{
  "n_head": 2,
  "vocab_size": 8192,
  "activation": "squared_relu",
  "bias": "none",
  "init_std_up": 0.0395,
  "lr_mult_up": 1.37,
  "grad_clip": 1.0,
  "warmup_steps": 200,
  "schedule": "wsd",
  "decay_fraction": 0.759,
  "decay_shape": "linear",
  "final_lr_fraction": 0.0,
  "z_loss": 1e-05
}
Each number is 128 + 24 x the weight over its row's rms, rounded and kept within 0 to 255. Layers, rows and columns count from 0. Numbers have three digits each. The size before them is the row's rms in percent of the matrix's.

# layer 3 attention key, 128x160, rms 0.115, rows 16-63, columns 0-39
101:107156123158157136134095058122143080148126158126128111145115121113134094077084124140103078160105133116136153137119166127
120:136138146109088104107156166161110091089150129094157096100099090128162135114115136136131086138067133168121149123152111135
101:130097142118143097103135199158119126088098125095135108108074126168146102111152116138106123098163133135118114059137124114
096:096134143096083158146148155123122134148123098090122123118140139178138100115183155122106089096164133135113121118121134121
102:131140147131134129134164134162118121143161123070179077119129147106127091125151126136146153146109153124071082105136090125
087:162156097087141083129119130102143125149121120116105101144144130111178144145095182102111127111166110081109108142155191129
089:140113128104106127107174150134133164126099125118143103139113105175129127161145126120155113077121154098118133134191091155
095:117101122113147119150114158112147103115105141110126119145141144136116118122107060093147143146110159158186161149144139120
093:124139154106144099104109184136115139090134150138147089125152116132103091119127106157144105126115120127134101115165129113
091:105102082126125139152159154155103147105145123119127131131158121098117146154141146113103096142165144135164127104158093138
092:140108131094138158112146150149144149173115150122086116173133089146126118122166122090154150137133107128098118154121113159
093:148131138124153094129118113105104161141073145143146116138125095138111077094161116093157119103131129097122170147134096166
091:124139106153126099148136142070156124117109148144114158134134113119138145163144155121134108119126121156166104144165143120
093:123129114110125126163168110119149139142117150148112152123139124145099102082150106166127132094083121084101144081123152147
098:155053065084127106085134090192094124106162117109113104128134126122162078105092119125105095136127122123129132124121127140
085:130094125126124129120159134117147136133118120086146108123125156136139136111125124152113145114118133129155105133148123074
096:122111097104167105156124146087138108141096118116139070112072104140134131159075134147115133120112145106139082115096119136
092:120155124145124185204146112152172089134130105162093137102158140124132127129158129155133169138093132151144119116121145119
088:123124138115134116114125123103157173098125083119146147161122131089115134103088139122113141148132083130142120116103139149
092:138136168155136131129123152096112088147151127148107061150140132173158098118105151130114110157128154171149089150112103157
100:131154154155121099101112125067109152148119138116111149122142132076100144140139118113123114115146118110141156139144099113
095:129093130148121176109171136145095099142134133136113130158134097094141112135150122080116125133178141132126128187136128104
093:148132170085094103144178099134096151141113083134160154132148083090135107135164142153101149114137114149122144142121125137
084:132151134140108100163102092163137121073141151112136106163104114115080130148148158105129134094102136144120103077131133125
084:109178109136121137174125105133090121147140138144112143157124098108095180131161133123138090138083158122120111126123118107
090:106131166110110111104140158112128169117118142096090139121146123112143120124137197097151117095130127098112138108100100102
095:141130143142104143123105078127120146147158134131139158145165141126103148137080122085118168117144139135106115129122143146
091:150119116122160139157077084145143084135103152082150169131160102102101109154156144121141144139140134122141079116189150143
085:117115181102107128103161107140162180087139121123138157105112133161133093108113132112114098122149097153143144118127139109
093:163138152113177125104114118149118166106116113147122150141131129158153072125138143106101166094117169132158082122103118129
085:106181155110162110158113121129126123130168140151117080122123092138134144126120119116062119149086123121124142107127120123
087:171111137101121112069110082123143135135116130132120149132128104078161138133119156116162102074103141148101127132130159077
090:145106149128103104148081138159101109135138123115123166145107137134139121131160111126145145094138102118125091169114158149
087:117109088077076194125131122091150111129129129147120151135067174126118155140084120135116147095150133149159120102125121160
087:116117131122136158103117129170135158102112097128132158155113100127136161089103146130104109150120107129128153116147116118
085:158123092160141120108161130106105194131141131133138081124114160115117162144143139095100112180174100094139121131115109106
087:132156130103150155092165128162143149101146112106128121061135142134099115167147130138109137117100137161139159153110092166
083:117121163127102125121094134130124153113129164163131124128138169147127096128090120169131149090137072097148148149116126130
086:157074118149120174120114100098147093109153096142096121126124126107080097109132079126115119185141143121104129163145108113
086:144120105133135122127127103124149131145108116131123110093108126111139130113140116141130080142103137158130218122079142132
084:078078139123163158153105109117111127140108125159104109133135110139123132154121089159119117148122119144121122093129110127
090:178105133108126167140132198107131128119144118107132138114078143161162118100132143125104115079144147137124143130125147106
090:084144102168124155127125096100164120126139150156166114180089124109118130156101148103153152133079088145146132124137098140
087:145173111129106142134097146108096120114090134075125120142114183123146132139106148125141089140124152105133102128185160128
095:086109131104151119102132062117117097135095107141132107130116138095111105141133136107144129119147126112153094111110140150
090:113093128182112121157122107162129133163168160128109098140120157138137121146105141157136134119191121117132123119104117169
089:136165154176142144176102150131123129132146138133149099160142105120160121157130136108135076144116168126097150130121100172
077:128124135128119184088116180158142127143141133149152133132142143115123120128116125138118113138138144151130098154083150106
# layer 3 attention query, 128x160, rms 0.118, rows 17-63, columns 0-39
102:104110150151087123117113146120130088127170127152129203136122148128117115148109136148110114140142097159122091085102114133
097:161136124164133154129139090162098126200123146139152201157105129140122112094095113137139132120133122103135129132152148144
085:123124118117111131171178128123127113119107132139164147162115134126145121134166118109132122138137126114173131115143086104
091:136123128090084128157159106125086147086083107109139161136104127124130090133104147151082128125114122108147117128145145123
097:115114063126123128169106089140113102120130149120112163144115153107108121100094141165108131174124112201144123123109149092
085:095139087158163121157115134158142123138120138127121084116140158136095139178126136180169110164108147102136061121155113120
089:098092141098141088152128121143157114109136146125150069117131170121149138136150156131143111128151134156153134128129072165
095:132155091153169152120138092134120107151123119148128147164111114101129116111114105130139124150119141090121123117113182125
095:145189140152161114106114112143117123106143112129109120173040105117124087150097137112147107125124137149126146128120146143
083:145154098088100097095140106124109131148119120129140143105163099117168154124153135122131070120104128121111171122131152145
088:127106157138134139093132110136112131113133129155089103083135166143142135134139162180147153115123124141150064119160150121
102:133161132144111147177138138161116157120146102096106088162079122155099118089105113117118156106122179111138139149145099127
089:133131099135116126120186124129113123153164159122128115079130134056121138139139116156122157133172164170136131113095153096
089:095168111141151122123130171110127086138109108164130173201152140130104121101129146154145153145121156137125118110154172107
086:111122146127084058101130099147119131114152111120114153130103134128129098135114141150173147124122100129116162139136111091
103:138100114100090129144107112109155138110137174106113123082120156194098135138149119140149183111154143134143140117137072128
101:147117137153132129125110158097127143164151145131161109118107098161097124121095135136117142090115096090152138170151098184
093:095134134188108139139092149134127146107127134151154162146125164110101092150146140130119144103117124174184120144103149103
094:167129127119118129143118158123110142093118123117106121125196070123168130129151131162131147108113102132118150147134124149
097:135170082132155092102152069100140175142110135130137143155173110119139142116124127138144151143093120137146155104083180109
100:131157154105141143132125106120114121150123124130138100113166147082155126125152162174141164133104163147138134116140138106
088:103134119072117154136115100128124094116137128114160127139126126119152176128124119145106131121083120094131144125159142094
094:187095120156151082137123121119132101166102108106113135123096137147119132130146088090148147121178123118139084132103159080
090:139164129151121141119104123149106068161131153114140138110072136118160105128147136123116121128135137104077178172111134128
085:127105126113103142168148115118148078149123117136107109137110148130108148166141077163122132132126123145119077133124162120
094:124124113078137101149161146099132118120111163146178151134136118078141126079106162102129176126088131122167090134130120104
089:138163125132142134130114090141092118101124121119159113148122104189156145081164112121100144160117129132140108168152119101
091:081110117172125147080140174128142183141078116115130154146139157120122112135142133144120116122125125110094141118124130116
100:062104124126130113128122125148079120104078098152113099125132117125122142145149129146138149142147104099143098160102167113
087:107130140125136106169085139158112089116126104108134096125104132140104094126135145132130108106095101093117143139145129128
090:111129081145112165103114140100133104114108080019166170124104140126121102131176140118096150203157092121126098151115125115
089:135142145090136127118139096109138098132115135118113107110154116168130134120076122159135149122171138164149112148141124172
096:112116106117175095183115085136115133138120141147114124155115127114107111143138150123119154099130139165116132111116131136
095:143127175157146120099122121161090153133179110120106162094098125091137157080136129119109125131114105147141132121108173121
083:114104119092096127145146112109131104144156122138117144121085088136100102119148108113124136143137119130106098157169168154
090:135099123125128157141103098114169130142135124142099113120121122133151127141141108140074122130129149131110131161089157164
098:132078093141072130096128124132166145091146107133136097123096139124146137179134121155129126111120136168085171137118119082
089:145126115121130127144158119153149188152100158136127080123110098093096128142170135104132134128078159118148152111142113127
095:106159136159118150110119062116112172131166130116124139147136152161106120114116131153150074164131119122114090134182152127
094:148104118118111129097113140097130148128125101071102064095117121104111110115094125153132118126185138132166176136080131146
091:091133111094112166091172116103156125116134122138096127146139150112126147147113076184168147150117157116105159139104157151
096:120099136140145135146119082112142090157105115063130103097130156134110103127130157124174138120110151101121131138142150157
091:167147088165137114155122121144091119134143146111056097139139113142170098093117095121121084183113169145128130143102140096
087:118112100106147131129122134154092106139120099121124149141106135125129124151149123143139086084174107118115123112113120117
084:174151068159133116159122133127113147136091114085142157127149166155165157168138086113159090135128146113136157150163155115
085:145112174123130081102134161131127121162116100135118141129156133097140107146121168149141133074138119106101131130142110149
083:104134105139158091173105072133133146097146108079172147166141130109115106157099119132128132117128168151098113139138158142
# layer 3 attention value, 128x160, rms 0.128, rows 0-30, columns 0-39
092:159123132140094121133101116102142065099119148157157110172156088140140146127113135132135144116121140145145112126185104131
098:162154143112089146135112093156113146170147126142154155138121074094142097102053161125146087143102122081130132131151126138
101:119159169125111050122144147143099164081127109122140143162123145139138125146102105140138099156123146125182155098160104135
112:137158154127159158124123135145094093116127106115110137132091155116118127119133120148142140102124118179120094077108190112
091:153121143108103139161131130148110139088097122140116117125100105182153110117066123111126109139124160146157108153188129161
088:138081121132103111103129077114127147083124120161139140096123149163125121133119132098149109109137141124152140101103147108
089:172119110125114121105099141142107152110135122082139122101147052121151114126143150154160124137097127118129129139163154140
100:119135150115146131109093116137143120137132111131113129157106167089156116121134157105161131099124155136128152124137131140
092:130133143158079143132139163135130124155159187096123120145086160144115122134123141164122168127125125149118140131130074119
104:177104105155151108162151142131161145132159162114155120132115131127146148137163169099161141137169140137145090128138107101
090:136115111091154133111117100128085137164158109144139149142168114123158135110115098133122142116169073145121120128107112120
108:144130133154118171124090085132112159151114145125145128128082149159135127081114117164096176120087103131148144125146130134
082:122136107163108125139148142119119147119165093150164124111137125152127085172162122152146139125175130167121117128093142110
096:152124142132143107151159134110152141142137142100129112115122135133141144097118139100159108097164083156102112180192101142
089:131149175132122152114124082129088123199135134121138097147125160082141095138146122118154193101143123128138132136148149152
100:094109130142108126071137121136146134138119101107110131122129181115134136146146102119200141101134118111155121155094125110
094:156128153116138110141153116117150093148103104145144109114104105117109151150128172128170132122140080131136155120136107103
090:122143115126134122100093135124120131124106144131129119096145165153147113128141131096110177098193123123126095154115097133
090:131120147147137085144128140174111133125137146140093100125072124103138109115096156122099137146132124153153104134104093098
095:144166120132133139112118152105128101089124139070117122136129107115148130116130168149116165172142136127165131169113138105
093:138164118117094129136123159136136168142157127105121139117153155166114105148106120084117129130089124160119164123079139110
100:123133160122117129137148124148122105156128156125152143137108114133115156128115054161113141131132100099113135157112096169
094:149104168114159104109141103162159148126167131185137128176149130131134129119160114138116155137101127118147164105118121152
103:080127152166133155131161141143131117145132122142121159096127185108133156153112124131138115094164119130115206169151127123
098:108077143101124144125125183158111101134122124126129121105158128116122149161126103122119113137134160090141116118121089165
100:088139150130102139160125121135190147125128140151124121102087141136099139157142121145149147111123174141098124098097131183
093:117151151154143119120139104143168132125143145182119152105141092102129118123147180112113116141133136146153164105153084146
098:132094106128089185150093089148052158132115088104156109096179145141122124092113089115141136144129107121159106144157151082
089:167131123094109123145127114148152100176165120107121144130104145178140098184138097114117201117127109147100127159080130112
092:160137136137139144119115125119124141156124143145076090167143094119116127143098109152069124192141140132120149158123149123
093:153171160161111165142129145092119097093132152092092148157119133110104086155170129107149123146109118144135121149100149111
# layer 3 attention output (transposed), 128x160, rms 0.114, rows 0-29, columns 0-39
091:108149127151138105134158140091140152118124141167126139218100131136129161114115118171148153127171162128178137113180102153
093:149171068106105128121155143134108158132105142125105083136115089054106110086080166130134124170098140116122114130157119129
104:150131120081165096130140156123107130102094155127159169103150134124114128135148159100121151151149116133133146169150127065
105:097117154129142147135145135136139112153094107093126134110074150148107140158124125140118143087126139112082150141095108095
097:148095115123117088118129098140111148124131157114150167122113102141127138106087117129136117128125113110124114134143124137
090:128135157070124123107087096139149131119188167102089126125064142141156103086124121143124123119165144146089081100141104150
092:106131141123127094142128097172154119135167127109084089148127096105100136142152108101127088124118125138128110094194129098
102:135135145150140115094109156174140124104122126138133180129139128112132120178123124127129157148129154136112114148134156146
092:110093173100136184154135186158103105115090055125116164126108123162105126148157142090154116092118125120143109134107132129
105:173142071127111104107112152162142152155113101173092146126146085110156121096133110112147102077157112102146140120121153133
089:098099106124169145107161106147071121120127112157118166095154164132131105143136172123099080129163126103121135127113119095
108:104152136170112170109092125109107148156137125134147153091117158093158106105087130131118133111157121161152098120132132089
078:118103089097130158101142130120126144105090125096112067109151145104166120136157112087101155090154128164126145149121123111
092:142110128137090129122100139153158142148105154131145127129096115139174093102135185108108154104104113120122146172112115110
091:154099144106125170115146143117146146125128147150117123152094186075107124141154169135171123155135116114148126108167122162
095:107108119129125135136111123161155176138080157171134140102115113128105121117132124119147108110113140146133165121063136084
095:143103140138125082081168104170146127118159107157113154113141121114143127150110115154135095152149160121075141116154135162
089:121122108173124147092074183098156088120086115108147145059164147126113105124121154155136158118163143146129107102118111142
091:091123118134143110096147125123139110077104123153113168154134135133140116139071086187107139146087137108124166159091144122
093:145130118097137104143119133142124121130115151095101129102139160169144143156106158193105122166109113101124141148159132151
098:114111094096109198120083133112126093151162103107123114075160144098095135165135081129143111148113186145075134168105143115
099:129105135122131090125168133119086108117120076097099119117137161112167113148124149145139158090161111128145121139124173108
095:099189137103139101134122092109142067089137141137099190160148120125179084111139112162110116100119130179122129118126132118
098:114125128164098099136129152152107172134125137163107135104125147134116120144148149083148131147137091136137109163088142160
095:121086127156137106156112150132137092144140140166118135132125134117148110143129145135133101127115156111148130131131112123
100:150147149082093126163116102116125124154156126131118105151144125160127140075137104090122147153134151122115118135087124158
093:111148093149153143101132100109136085171155130126162193114148155092127141125140125142087145109137112117140111074135110174
095:155106085117111155124135126134129146142106134110145119106111136127181102133140152124108096128152116143121109095153140094
092:104135150155155162145151168157173126121132085120128146119126151125119090136148148107130079087182152106097111151115112143
095:146105149216127101138168155092159139136097118141092149114153083114119125125112128143158082111170125143148081121131111101